Weights of a small transformer language model.
Size: width 160, vocabulary 3850, 6.25M parameters.
Training: a variant of Muon for these matrices, 138M tokens, 8436 steps.
Each number is 200 + 20 x the weight over its row's rms, rounded and kept within 0 to 999. Layers, rows and columns count from 0. The size before them is the row's rms in percent of the matrix's.

# layer 6 MLP up, 448x160, rms 0.4, rows 307-364, columns 120-159
099,199,207,208,213,166,205,206,187,195,202,190,175,196,181,197,143,174,181,247,179,203,194,208,145,217,160,195,219,205,219,215,203,219,199,184,200,178,189,194,185
100,166,224,204,193,209,177,201,230,205,211,188,194,185,234,170,206,233,208,209,214,176,220,190,171,222,200,202,210,185,204,207,197,201,208,229,167,218,183,196,172
105,192,234,192,200,229,166,214,201,183,222,207,186,234,201,187,180,227,220,210,228,181,179,190,177,171,175,214,215,186,196,207,205,213,212,184,211,194,189,228,203
102,207,190,181,185,206,190,186,183,186,219,181,186,209,204,190,208,214,199,186,183,192,214,183,233,202,204,231,153,195,213,183,192,189,194,239,184,161,199,201,160
098,206,234,177,178,208,152,232,184,210,208,207,225,173,151,165,190,193,216,195,181,194,175,189,210,217,223,219,202,217,195,194,243,192,182,185,215,172,187,196,182
108,198,208,227,172,194,184,223,200,241,194,206,209,204,250,168,184,209,198,193,229,199,212,214,228,194,211,190,226,215,212,202,202,214,152,227,211,217,206,175,167
098,203,199,183,182,202,211,214,173,170,181,205,213,203,182,193,174,203,192,172,211,204,207,195,203,189,237,198,171,212,204,181,194,208,193,236,185,234,208,210,209
104,184,215,166,202,205,213,201,220,209,222,199,197,228,219,239,204,200,239,218,197,203,173,204,178,183,211,244,176,232,212,224,210,204,205,212,242,164,201,184,204
101,172,220,217,157,187,219,188,173,177,163,206,181,234,207,230,234,218,197,211,179,210,189,218,200,215,181,223,190,230,220,156,201,207,198,161,199,233,183,188,205
097,203,179,190,173,161,172,231,188,231,140,211,208,221,203,182,188,182,195,173,205,203,171,203,230,195,194,190,176,185,181,193,208,199,195,208,189,231,216,182,238
100,216,163,203,254,221,188,178,209,169,234,191,221,219,171,204,218,174,151,196,159,190,214,242,211,195,189,216,196,189,198,173,208,186,201,212,162,207,166,228,208
098,212,189,191,224,202,203,170,213,167,187,203,182,187,181,245,198,224,218,188,196,211,217,224,218,205,191,208,224,208,205,216,230,208,211,185,201,176,184,203,158
098,179,214,212,185,153,189,214,219,209,200,219,206,215,205,207,195,217,226,208,191,205,207,214,176,194,189,162,152,207,199,196,192,206,175,183,217,208,192,185,206
098,172,161,237,179,198,158,187,189,202,166,213,195,178,211,170,206,216,175,214,192,207,164,212,184,162,181,157,201,190,218,180,175,176,236,210,219,189,175,198,218
102,212,187,179,178,220,176,199,197,166,205,194,178,185,174,197,163,212,220,173,237,191,195,189,212,230,243,208,189,190,202,201,204,202,176,205,188,206,175,209,192
105,167,203,203,193,200,213,176,189,201,192,201,177,202,216,165,205,177,207,195,254,224,169,170,189,219,211,226,183,211,194,170,198,213,174,181,203,212,198,183,222
100,163,202,209,202,182,209,221,164,212,182,206,188,179,194,188,217,233,157,184,223,176,193,221,238,185,201,190,209,221,211,187,191,196,191,179,176,182,220,188,204
107,225,200,189,203,210,166,172,219,191,210,222,164,198,222,194,250,216,182,182,149,219,179,203,208,225,202,204,183,209,216,196,204,172,208,187,222,177,223,223,187
100,217,198,191,222,165,189,213,227,186,199,175,172,210,209,217,172,196,231,195,203,217,227,207,212,205,165,224,182,192,239,222,165,172,221,209,203,210,218,211,209
095,193,212,195,234,170,193,193,202,197,193,211,186,183,227,251,215,191,218,234,218,163,224,178,217,205,221,215,203,213,195,152,174,218,230,185,176,178,229,207,197
105,202,252,183,271,211,210,200,169,202,223,196,183,203,219,218,238,173,221,207,189,227,210,181,184,178,189,211,207,210,198,179,202,230,209,189,252,175,197,203,214
100,238,178,190,208,213,211,208,190,199,194,247,191,221,239,220,186,197,228,219,253,205,197,235,179,206,220,187,183,203,165,197,186,227,187,211,193,195,230,195,197
097,171,167,210,171,228,192,179,169,179,222,211,216,184,206,203,193,249,215,195,172,199,185,193,197,186,209,189,224,205,194,179,192,193,205,197,211,177,214,175,194
105,187,183,193,220,176,186,216,199,190,190,200,200,147,200,232,224,228,192,159,184,188,227,204,189,146,207,190,184,187,154,177,203,179,202,218,230,172,210,196,205
108,192,201,205,155,173,222,187,204,194,208,179,201,212,230,176,233,192,234,210,234,181,226,234,193,209,209,210,201,189,188,201,223,195,198,188,183,197,211,220,221
100,210,214,192,205,194,193,211,169,216,231,190,202,201,200,219,214,221,186,177,216,179,159,186,183,154,226,185,193,208,199,215,197,229,208,207,216,227,229,207,221
103,232,185,197,198,183,183,188,200,228,204,206,217,193,210,171,171,194,232,185,235,161,198,217,185,215,217,202,212,205,175,161,182,201,154,194,182,210,232,193,242
099,209,193,201,164,191,194,200,215,200,207,209,221,172,213,193,209,229,221,211,176,175,205,198,209,233,190,209,192,197,201,183,219,197,183,195,228,181,188,213,196
100,190,196,171,191,206,235,182,158,211,190,209,186,164,214,168,230,203,210,211,198,237,194,201,212,202,223,202,207,179,204,197,198,221,196,210,181,220,173,164,190
104,193,214,198,206,187,210,202,209,192,208,250,213,177,232,223,202,213,211,193,187,234,202,196,183,186,180,211,201,212,190,193,227,176,195,175,251,196,141,212,232
099,234,204,216,223,206,227,239,201,225,210,216,190,207,198,223,195,203,254,231,193,163,206,200,202,194,168,179,221,167,229,177,178,159,208,170,184,225,206,169,239
097,236,200,202,158,221,213,249,212,222,202,197,223,223,196,179,220,189,215,180,214,227,197,167,207,187,221,193,177,249,194,214,196,205,204,186,209,191,209,238,190
107,218,193,228,193,222,216,214,200,157,201,221,204,196,208,221,218,222,239,236,223,217,205,189,189,214,192,212,191,195,218,253,177,205,196,178,172,224,221,203,225
104,179,185,197,172,213,206,228,193,170,189,182,186,227,172,215,216,243,191,221,228,199,198,193,205,181,195,165,192,191,202,205,222,200,207,201,214,200,239,224,211
097,207,192,167,241,216,187,245,228,191,207,206,183,205,183,202,212,189,216,198,207,215,180,190,166,201,204,200,220,215,200,260,212,193,187,176,173,243,187,231,203
107,190,213,174,215,177,222,231,192,234,180,144,225,223,208,189,200,195,232,198,215,208,205,183,183,230,188,162,202,206,210,221,202,212,178,172,182,202,191,248,201
102,214,223,215,238,244,182,202,181,232,233,203,194,195,208,216,200,225,232,202,215,226,215,163,223,199,179,202,170,176,230,192,213,161,159,185,198,169,225,227,228
094,186,203,179,205,211,213,212,214,195,180,205,226,195,192,167,210,192,194,196,206,220,227,187,203,158,172,204,181,193,184,222,184,214,200,231,220,184,211,208,201
104,213,221,231,185,198,169,187,215,213,191,182,213,222,193,176,208,169,183,208,169,244,204,229,183,176,176,213,204,192,233,207,182,195,193,208,184,200,208,214,224
094,229,171,196,198,234,206,205,235,189,197,209,200,208,248,229,213,199,186,215,187,188,206,226,213,178,203,203,178,203,155,230,240,206,210,201,205,226,178,189,208
101,218,186,164,217,209,217,216,219,226,179,223,229,229,193,220,197,215,193,226,220,198,185,205,201,167,155,184,196,172,223,211,190,224,203,192,203,203,223,217,201
100,204,193,197,208,222,219,198,234,167,239,215,197,217,228,202,191,173,192,217,204,217,212,219,200,166,194,216,203,190,221,201,189,168,253,211,197,193,232,246,198
104,205,176,193,241,210,183,213,238,199,196,217,204,173,159,185,213,200,173,206,201,188,198,231,194,211,206,237,181,220,214,201,204,206,200,205,226,231,215,247,186
106,214,184,242,191,229,162,195,202,193,217,186,170,173,225,180,207,181,198,214,235,203,194,200,205,215,225,209,207,188,194,223,233,208,222,211,199,185,199,233,211
110,190,229,201,192,188,207,203,231,216,192,183,223,172,217,210,179,212,227,194,188,224,188,214,225,208,209,220,199,181,203,188,196,198,198,164,218,143,197,207,207
103,220,187,192,226,165,171,204,206,204,206,196,210,208,226,169,187,213,212,179,190,182,186,191,178,207,196,239,175,209,210,193,204,189,199,214,168,183,213,222,205
099,207,186,222,180,204,210,207,202,230,232,226,178,176,200,224,188,196,204,233,175,201,185,211,205,242,195,190,206,221,217,206,205,192,165,226,212,203,201,205,179
111,144,198,211,204,198,216,216,199,211,201,165,221,204,185,186,208,216,207,217,206,202,235,188,212,201,205,189,167,178,159,193,191,201,223,182,162,192,212,208,270
100,186,195,145,213,176,181,207,212,216,202,200,186,176,186,248,195,186,213,196,201,208,192,206,239,169,218,210,235,170,197,210,214,232,206,209,207,201,193,184,172
103,214,222,214,185,165,220,190,208,189,186,165,181,226,230,181,196,211,171,180,217,161,200,203,187,209,180,194,188,169,204,180,202,212,224,184,198,190,209,217,178
101,224,196,179,219,195,225,191,190,198,209,229,197,241,181,212,202,171,188,211,198,167,185,240,228,185,183,212,207,196,184,235,228,158,229,188,191,192,227,193,232
096,170,196,236,186,188,206,199,233,236,192,174,189,172,202,208,203,221,243,194,220,216,190,157,190,189,179,209,192,206,199,188,189,188,203,190,193,156,233,199,194
098,195,172,171,198,174,205,187,209,181,177,214,161,191,226,219,157,213,173,172,191,201,174,231,208,227,197,207,207,202,222,191,230,189,204,200,201,205,206,185,224
102,180,173,223,194,188,215,185,199,209,200,183,171,218,226,212,200,210,213,205,172,194,211,212,194,169,176,196,200,193,199,160,167,167,200,198,221,190,209,234,191
102,191,203,202,213,190,174,176,206,193,222,166,172,221,171,198,193,213,174,203,201,185,208,189,229,206,191,186,168,202,202,224,210,246,202,188,244,216,208,209,241
101,181,184,198,187,198,231,207,214,201,221,184,197,242,196,225,212,205,208,200,182,209,158,188,239,195,207,180,204,229,205,175,195,203,188,164,204,194,187,173,192
113,195,238,170,217,228,205,191,256,181,199,178,222,200,188,165,219,183,198,193,204,191,188,177,200,203,199,241,172,181,180,197,199,220,186,225,195,205,211,199,190
106,202,238,254,175,179,190,212,194,215,223,214,191,172,218,205,187,250,199,193,185,155,228,167,177,185,205,169,217,194,219,199,174,192,182,189,208,196,211,222,238
# layer 6 MLP down (transposed), 448x160, rms 0.171, rows 307-364, columns 120-159
100,206,214,199,198,189,196,210,199,178,168,207,182,210,196,189,210,166,187,132,230,174,194,196,193,186,179,171,180,176,192,185,205,200,208,174,208,200,173,232,201
094,214,192,246,220,233,191,168,175,207,194,242,181,184,215,157,217,227,207,208,189,177,219,204,199,215,214,220,203,207,218,240,211,191,162,200,177,184,205,217,182
101,187,210,180,200,219,191,218,215,203,172,220,188,195,225,193,218,211,227,205,223,191,207,192,203,215,183,175,206,209,201,207,199,235,193,173,236,208,189,191,229
097,226,213,175,182,194,198,173,178,194,203,191,185,213,218,241,195,228,215,188,189,225,192,203,206,230,187,199,185,220,244,209,227,258,175,189,222,218,192,191,226
100,222,185,198,167,196,222,193,210,190,193,180,188,159,181,167,207,197,223,201,206,180,185,207,212,225,216,203,182,197,213,187,209,207,227,196,190,205,210,204,172
105,182,187,207,212,224,239,197,163,213,201,213,207,235,182,212,183,188,206,236,211,187,254,214,177,156,179,232,194,179,215,187,173,224,208,176,168,194,202,223,184
098,203,192,223,230,182,192,201,213,197,169,207,195,219,187,186,205,225,226,247,165,196,222,206,202,205,223,201,199,170,211,188,234,191,207,200,209,180,177,188,196
103,229,188,212,169,193,212,193,174,147,190,175,188,201,189,186,191,193,192,222,194,151,217,198,237,206,229,226,198,245,204,196,188,192,210,198,228,192,207,178,196
099,169,203,191,215,213,194,180,239,209,206,240,226,214,194,205,217,204,203,203,216,218,186,220,228,213,234,193,203,197,154,197,193,231,187,175,214,204,196,227,202
101,176,202,152,228,242,198,203,233,184,224,218,156,216,177,197,180,224,220,196,164,183,160,203,196,205,195,228,199,200,230,171,204,205,180,180,222,227,196,165,209
104,195,205,230,198,220,192,188,191,206,222,217,168,202,197,137,183,189,159,194,188,156,190,200,170,193,231,200,223,191,189,217,212,211,200,204,185,182,172,203,197
101,201,204,200,168,225,177,185,187,180,154,190,201,210,212,214,195,192,230,171,186,235,176,166,162,196,192,199,213,205,208,192,220,189,198,140,174,192,198,208,247
098,186,181,191,182,182,208,231,222,228,217,216,220,198,216,234,218,188,174,185,257,190,196,255,174,196,228,201,224,156,214,211,238,242,208,224,190,197,211,209,161
099,202,221,167,228,205,224,229,193,170,212,213,236,193,215,210,192,219,183,245,166,225,191,150,174,177,208,142,216,201,212,177,229,197,184,192,209,198,175,224,189
099,180,191,183,205,198,197,191,231,187,192,204,221,218,213,174,172,185,239,186,208,179,192,181,200,219,232,186,207,208,186,188,190,246,188,202,210,161,226,199,171
103,191,205,208,206,233,217,207,189,165,202,172,221,203,200,179,216,199,220,208,168,201,174,203,189,233,186,184,190,217,193,214,227,195,196,169,197,186,194,191,213
102,182,232,194,188,193,195,207,191,163,225,205,180,183,212,211,184,199,186,221,197,252,211,187,211,199,214,224,198,198,218,222,194,195,199,200,189,225,205,191,189
106,192,196,215,207,215,217,163,203,212,222,221,171,208,222,192,192,216,173,214,210,171,168,228,162,156,191,205,198,221,230,225,229,197,198,176,215,176,235,218,176
096,218,177,206,223,212,181,188,230,241,207,197,200,201,205,209,192,217,205,180,226,244,200,200,220,189,225,201,191,203,235,184,211,181,260,166,204,216,233,218,227
094,190,203,217,188,234,194,209,208,177,166,184,206,175,193,216,206,200,159,199,197,183,183,188,199,201,194,144,213,193,228,206,206,181,212,219,245,184,184,181,203
109,195,211,230,222,245,156,250,189,206,192,182,172,218,185,233,225,192,178,208,232,225,208,203,221,195,189,219,218,192,211,202,213,175,233,199,220,191,212,191,204
104,224,199,256,184,212,200,186,163,215,169,176,186,212,189,213,208,198,180,200,215,175,183,186,185,236,203,159,243,197,186,236,222,203,228,184,160,196,230,218,225
095,201,192,191,225,235,195,217,224,169,229,175,225,175,218,198,193,178,225,205,207,171,211,180,190,199,193,177,190,182,219,196,192,197,192,174,208,227,199,212,174
101,211,177,185,211,212,190,204,222,175,213,201,225,189,164,235,187,210,200,181,173,198,228,173,204,180,181,181,220,213,175,182,182,196,196,207,214,201,235,215,182
112,172,205,174,177,221,206,201,209,180,224,200,198,160,218,206,234,193,199,196,234,186,218,192,206,175,217,194,175,188,236,199,152,180,173,192,210,203,211,220,203
100,202,217,229,202,207,188,205,231,189,190,196,198,229,179,230,221,209,203,227,229,194,166,207,183,187,218,196,187,208,203,210,181,208,203,204,206,202,176,189,196
100,194,168,213,188,220,199,208,205,201,173,202,199,237,155,152,221,191,214,205,179,224,188,184,241,197,233,193,185,184,193,153,211,212,195,206,187,197,211,211,218
100,219,182,205,174,205,184,216,232,205,165,186,189,210,201,182,201,205,195,204,189,210,227,159,203,180,185,199,227,201,224,209,238,182,202,224,240,160,217,193,201
104,206,202,159,175,202,191,213,219,189,199,195,204,220,229,180,207,207,206,194,204,159,213,165,207,211,218,157,204,174,196,208,196,198,215,197,216,216,209,193,216
106,199,214,178,225,198,195,166,220,195,221,186,192,190,202,207,217,234,204,168,196,186,147,171,197,152,171,189,180,219,159,197,215,197,206,202,199,215,189,238,219
096,227,190,201,195,174,206,187,198,197,226,189,150,213,199,209,224,190,182,188,222,177,242,210,182,206,195,204,200,217,200,195,214,221,207,195,222,215,187,186,268
097,178,198,189,221,184,198,186,220,227,213,189,196,229,199,222,201,231,190,185,200,195,214,193,172,196,221,239,178,213,172,199,198,219,220,172,203,222,189,185,169
109,205,186,199,250,178,191,178,188,208,205,237,228,175,210,184,232,198,176,229,188,175,200,206,215,174,217,198,186,191,168,209,199,227,176,171,215,193,234,205,203
104,220,195,218,215,198,200,203,202,172,224,202,177,192,214,172,229,232,229,201,223,220,214,199,161,200,183,213,214,201,211,197,228,205,207,211,168,218,197,161,186
100,210,209,173,208,213,197,222,215,161,201,217,195,211,212,186,244,200,203,195,207,152,223,213,188,197,225,217,210,169,198,220,236,205,230,186,189,194,209,202,226
109,204,178,213,178,196,202,202,176,195,203,185,179,190,224,227,207,179,217,229,202,222,219,172,186,213,184,184,196,201,222,201,199,162,184,240,230,180,168,228,218
103,179,192,211,241,218,185,208,215,192,216,251,185,192,205,225,187,203,256,200,206,239,200,206,217,159,229,194,225,206,185,197,208,177,186,183,208,200,214,174,218
092,215,187,210,205,228,174,204,168,214,172,179,186,203,199,173,192,194,197,207,212,182,178,210,203,174,205,196,183,240,192,182,218,224,200,206,197,221,189,221,200
102,221,205,186,182,192,187,221,198,226,207,224,176,219,214,218,239,207,206,187,184,213,224,197,195,210,217,197,186,207,184,190,167,225,190,211,198,186,189,239,159
101,210,204,184,196,182,201,207,189,197,221,199,193,221,161,190,224,184,185,201,214,185,179,228,179,194,171,206,199,202,172,194,210,171,188,218,221,193,201,204,197
097,193,218,226,214,232,215,188,173,210,199,226,185,238,203,196,237,209,182,210,184,209,183,180,230,213,188,210,212,203,241,223,191,205,195,238,184,202,229,198,167
098,210,204,187,219,216,176,224,201,207,220,206,163,179,196,192,208,204,174,145,175,225,200,183,190,187,204,228,201,180,191,189,214,181,160,165,188,184,189,190,239
101,165,209,203,213,220,165,175,236,242,207,182,217,202,200,207,172,195,207,198,211,211,198,224,201,234,191,202,200,205,229,192,218,193,185,198,192,180,165,209,219
108,199,227,187,238,202,185,213,217,223,208,210,194,188,228,213,206,189,187,174,192,214,210,235,230,194,185,202,201,185,190,199,185,171,199,208,199,213,178,178,216
112,200,147,217,177,231,235,225,185,185,182,209,207,212,193,185,196,205,217,215,246,222,235,192,147,220,175,183,164,213,203,174,220,213,245,212,183,165,180,178,198
094,169,193,201,223,205,215,199,205,209,183,176,205,179,207,195,207,216,209,201,185,182,194,204,194,199,198,203,204,207,174,198,191,251,202,197,226,177,186,182,195
100,194,229,204,185,182,223,205,198,231,201,181,188,213,196,192,208,192,226,196,181,176,195,188,168,217,200,186,231,212,192,214,223,225,218,211,217,194,229,196,181
111,182,216,164,211,207,202,212,171,191,227,165,179,200,213,207,183,198,187,195,215,181,220,204,209,206,201,215,184,191,180,198,173,184,199,206,195,217,231,174,229
100,208,185,198,195,181,163,211,216,186,166,188,212,190,190,219,209,178,191,200,212,186,225,187,180,236,228,238,196,228,232,177,204,211,187,167,216,204,202,188,182
107,174,180,194,211,223,176,231,200,197,186,210,207,181,183,197,182,219,171,215,195,206,212,196,172,203,191,188,219,221,205,184,226,190,216,188,199,219,203,232,204
105,226,215,215,230,184,177,212,206,219,183,195,174,195,153,195,220,189,211,199,170,214,199,208,210,211,220,183,182,198,194,242,204,186,231,233,208,173,159,192,192
093,211,194,209,226,190,201,172,193,183,177,207,230,182,211,156,222,191,181,234,196,203,172,206,198,192,240,195,182,186,202,187,205,242,201,199,184,211,186,207,182
100,206,196,185,202,194,206,176,183,235,206,238,199,165,179,231,195,206,191,225,219,203,219,200,220,200,170,164,190,164,199,204,220,195,204,183,177,220,211,214,236
103,196,200,213,210,224,201,179,173,225,204,205,203,182,195,208,209,209,180,200,214,190,197,215,200,230,189,203,211,185,200,191,218,191,210,202,162,222,199,183,172
098,210,217,197,167,214,225,160,171,174,192,167,201,195,198,206,218,209,186,248,209,201,211,200,207,237,192,182,236,187,180,210,160,206,195,200,198,193,164,227,206
095,209,194,199,218,236,216,211,232,191,171,208,183,190,217,176,176,247,218,222,197,172,206,192,226,217,220,195,176,186,197,215,211,226,216,196,214,167,220,175,238
110,222,226,195,208,225,209,202,177,179,190,206,209,184,213,201,216,209,219,192,177,228,190,202,256,195,217,215,188,200,159,175,237,198,196,212,218,190,218,224,209
114,197,193,170,171,162,232,215,224,196,183,180,165,215,185,215,168,179,180,204,183,176,228,206,200,219,210,218,205,227,212,209,172,180,205,213,222,210,208,232,228
# layer 6 MLP gate, 448x160, rms 0.359, rows 308-364, columns 120-159
099,215,206,213,175,212,171,229,214,194,217,192,178,198,224,181,244,185,226,183,231,174,232,208,190,225,201,211,185,181,170,200,208,192,198,173,182,174,216,184,197
101,202,201,195,168,193,201,170,154,223,239,201,172,219,194,191,184,211,199,209,198,205,200,181,175,176,197,199,190,206,158,215,186,171,225,240,178,203,217,214,207
098,210,191,195,217,221,219,207,191,228,205,204,181,216,198,203,192,234,224,184,197,189,175,210,202,187,170,204,229,185,181,233,181,167,171,178,199,203,228,204,187
098,236,233,209,180,208,209,240,172,216,165,193,174,194,180,178,164,185,208,179,220,189,211,204,203,214,205,227,233,248,208,223,211,208,202,209,188,149,172,191,254
100,171,219,210,192,161,181,205,174,229,202,172,214,210,209,158,194,203,172,240,204,209,193,196,172,196,188,233,199,184,205,203,227,205,177,213,186,215,202,177,212
097,158,215,180,244,188,214,225,200,194,223,209,199,200,207,184,180,207,211,213,194,214,200,177,198,197,167,181,195,241,177,203,175,212,171,198,221,219,176,192,205
100,194,178,221,179,189,209,236,183,208,206,207,221,179,224,196,204,182,177,182,194,193,199,202,209,187,224,223,190,195,171,201,205,201,226,218,221,196,213,193,184
099,179,190,210,188,196,211,222,219,209,176,177,224,202,223,206,214,251,189,192,158,175,184,218,246,201,165,210,214,221,222,191,210,176,208,190,200,192,166,203,191
100,176,187,223,183,216,191,199,203,205,216,203,225,224,210,177,220,213,181,203,181,178,177,200,212,200,191,183,216,201,200,195,182,196,204,205,195,231,196,191,209
104,206,191,190,239,209,184,183,182,183,238,201,195,194,199,207,216,189,179,200,184,181,203,206,177,198,219,205,239,176,205,220,201,210,217,192,174,191,205,202,170
101,213,200,193,170,191,180,236,202,202,183,209,182,198,176,190,174,206,186,238,174,212,178,210,243,207,234,221,186,228,230,225,217,202,197,222,201,204,208,187,207
095,152,224,191,208,174,183,195,222,209,198,181,171,182,204,208,208,195,207,231,219,213,234,181,170,209,161,190,173,209,200,196,209,219,209,179,156,238,185,192,158
101,195,180,222,180,177,212,193,204,224,193,210,218,207,198,182,211,203,195,190,162,197,197,206,207,208,209,222,182,223,195,193,190,190,198,192,208,180,218,189,237
097,222,173,218,220,200,237,196,194,204,234,174,201,181,187,205,184,209,189,178,226,185,220,226,181,232,239,202,216,229,201,194,220,222,210,225,192,181,188,190,195
102,212,208,209,200,215,189,232,204,200,190,180,167,211,186,183,189,223,186,179,217,182,215,218,214,207,163,199,219,187,157,221,193,189,196,232,208,176,199,209,160
099,241,194,200,155,204,203,210,190,208,176,177,236,206,208,198,217,227,221,179,178,202,155,194,190,228,192,167,197,192,191,224,220,207,207,196,198,213,180,209,219
100,182,189,198,223,209,161,150,228,186,228,216,196,213,210,169,210,227,199,200,197,193,216,206,167,191,184,177,190,181,193,211,172,200,185,183,178,146,195,207,173
099,191,208,205,238,178,176,179,212,196,195,192,180,200,214,193,148,168,201,198,222,198,210,219,234,231,188,234,188,189,190,221,172,180,218,223,193,203,196,213,211
100,230,267,208,198,216,203,199,211,197,188,235,188,157,203,219,194,169,247,209,200,199,183,225,191,196,172,227,217,164,176,211,153,238,230,193,206,194,169,191,206
105,157,222,190,204,193,206,240,238,209,222,218,245,207,155,189,140,242,207,182,228,220,189,214,168,211,213,220,230,200,187,189,189,190,221,193,190,210,190,195,202
103,213,170,187,147,240,193,206,197,199,200,204,201,220,217,189,200,219,232,238,183,195,204,210,211,209,225,201,203,187,226,181,214,211,216,188,182,245,215,167,184
094,185,178,202,214,185,191,196,238,168,173,191,233,195,176,207,242,204,211,221,220,219,192,201,200,179,200,195,202,220,212,182,251,192,201,174,195,208,233,175,197
093,202,179,190,207,224,190,214,189,205,169,178,213,225,248,208,244,194,203,172,237,156,204,204,206,223,183,202,169,187,157,219,187,203,187,199,185,176,190,192,226
104,204,192,178,229,168,199,192,168,201,182,239,238,191,188,183,196,227,189,204,194,213,238,224,237,189,205,187,212,195,166,196,219,202,213,210,218,187,173,183,211
101,214,199,180,171,201,206,199,189,232,179,194,162,217,239,202,241,189,182,196,211,241,206,204,180,223,208,201,192,208,192,235,180,177,176,187,174,215,212,209,224
100,224,196,186,194,184,183,229,207,188,193,193,191,187,180,182,197,229,217,181,208,197,161,177,222,191,192,208,172,212,199,164,199,211,204,182,177,184,229,225,232
100,208,213,194,164,207,198,198,201,161,215,187,201,222,181,210,240,192,184,219,167,188,209,233,198,220,171,252,181,198,191,228,190,215,208,177,226,185,173,228,194
100,180,191,221,197,197,182,204,197,203,206,204,211,225,172,184,192,241,211,198,189,180,171,267,185,210,193,193,229,199,247,182,183,189,196,211,211,214,203,151,228
099,227,182,165,232,206,220,208,216,231,201,219,227,179,188,232,211,179,195,211,205,227,216,197,193,225,192,211,218,217,189,200,189,206,199,180,177,184,225,211,247
100,218,253,188,158,193,190,208,203,209,170,200,174,218,213,199,216,196,189,160,192,186,175,176,195,199,163,197,239,190,228,217,234,226,233,198,218,229,209,198,218
099,201,182,241,202,252,174,209,227,202,206,197,212,216,174,166,205,224,182,174,227,190,199,225,205,179,200,212,191,227,227,180,180,183,207,187,216,201,175,194,202
108,204,187,202,228,186,213,181,214,198,194,221,187,179,198,208,205,194,238,234,202,186,184,159,189,195,188,239,198,193,228,204,226,208,153,190,203,190,212,225,196
104,233,203,174,181,205,194,176,156,217,197,208,216,169,209,224,210,181,215,156,164,214,165,220,180,196,217,207,245,181,216,187,189,189,188,197,207,186,196,205,176
103,207,186,210,239,188,199,203,208,192,204,208,190,185,209,181,233,205,205,194,207,198,198,204,182,224,193,203,212,173,183,261,204,178,212,198,210,209,241,230,176
104,238,178,226,187,185,165,217,197,219,209,186,188,224,195,193,201,171,192,204,206,190,194,219,178,240,199,233,207,200,187,168,226,202,168,221,185,222,212,225,202
101,206,195,191,251,198,197,197,170,197,244,221,158,208,190,209,214,205,178,189,177,192,190,225,195,176,219,213,217,192,184,234,231,219,212,242,191,180,188,224,217
102,202,225,186,170,175,223,195,174,218,216,176,211,188,210,190,210,207,200,233,179,175,178,208,203,165,184,222,226,216,206,175,178,221,196,180,203,187,192,178,221
100,198,197,217,191,209,201,147,223,203,232,237,216,203,174,220,178,225,183,194,167,174,156,214,178,221,187,209,250,205,179,179,191,189,225,164,195,208,184,185,196
099,169,179,177,200,172,220,179,240,202,192,205,191,259,222,185,204,197,173,175,219,183,208,193,181,228,196,208,201,189,178,225,231,183,207,208,175,187,205,160,201
099,184,202,215,188,190,238,203,175,190,241,206,233,175,194,191,222,187,180,209,157,232,185,206,193,171,159,205,216,212,203,186,215,202,202,215,187,195,165,211,196
094,204,208,208,229,203,185,188,192,174,188,236,196,192,212,196,198,184,193,224,190,192,203,181,196,187,181,218,174,203,203,230,229,185,195,179,202,189,237,190,188
099,196,202,175,156,226,220,205,201,174,165,182,189,237,187,177,174,216,219,203,234,246,196,226,187,207,181,214,216,186,188,207,179,221,206,214,188,213,230,194,190
100,194,188,198,194,177,211,193,191,189,199,174,219,218,170,194,211,184,227,236,177,226,188,235,192,227,206,184,196,224,214,216,199,192,206,154,227,203,221,187,180
107,201,240,201,199,192,185,217,221,183,204,204,193,183,207,185,170,219,191,191,208,191,209,227,204,179,188,175,221,204,181,195,218,215,201,164,221,176,194,218,177
100,193,189,201,203,190,209,242,176,208,196,208,190,203,195,180,191,205,221,204,196,225,230,188,161,161,147,190,220,213,211,189,157,162,191,194,214,194,212,200,192
105,227,211,185,179,196,212,213,186,222,197,182,217,180,166,225,233,217,180,213,181,204,209,204,187,205,209,211,254,232,190,216,244,207,171,230,185,227,182,183,217
104,236,201,189,187,192,212,231,190,212,219,207,182,219,200,164,216,217,185,163,215,187,218,200,184,171,181,203,183,180,180,219,235,185,194,196,197,218,158,206,175
096,196,207,212,193,213,214,215,208,219,194,186,202,198,209,187,217,198,215,218,222,205,182,224,147,171,193,164,197,181,238,223,226,183,208,213,218,230,202,208,192
101,229,209,218,194,197,181,188,209,217,209,217,206,207,193,217,199,228,217,198,210,221,224,223,194,189,195,165,196,233,188,214,217,194,206,218,211,196,165,200,195
098,209,206,217,210,160,238,197,192,192,189,196,195,159,204,160,237,170,191,191,198,177,196,210,203,215,192,175,223,176,213,177,238,183,168,217,187,192,222,206,215
093,220,187,209,192,181,168,208,191,192,155,229,202,192,187,226,224,206,150,203,189,209,186,210,216,227,205,231,183,222,173,246,212,151,199,191,205,235,187,193,200
101,224,194,168,229,147,172,199,221,254,210,224,186,201,200,215,188,229,207,166,203,176,146,226,194,197,179,150,186,187,194,194,208,176,216,203,167,198,213,160,176
100,222,196,188,214,185,226,188,213,213,195,201,208,219,219,205,193,203,198,181,257,189,180,199,242,220,182,189,178,173,229,231,206,214,212,212,242,212,216,239,216
104,186,219,191,199,233,195,209,182,194,205,178,176,184,204,203,238,182,176,197,199,191,197,206,205,167,188,202,184,214,192,197,177,194,226,184,176,178,192,216,173
105,162,198,186,186,198,222,214,208,206,204,180,201,222,189,240,224,215,179,216,149,228,175,195,207,198,217,189,166,215,171,173,218,221,215,178,190,208,198,189,180
101,203,215,202,187,187,197,171,232,210,180,205,208,204,188,221,193,201,172,251,154,185,195,197,182,225,176,188,185,248,203,214,192,191,199,179,199,201,235,217,192
100,197,203,203,199,275,192,216,205,196,219,191,220,173,186,154,177,173,205,194,218,215,232,197,189,195,174,226,223,180,176,179,214,196,176,212,236,213,205,163,194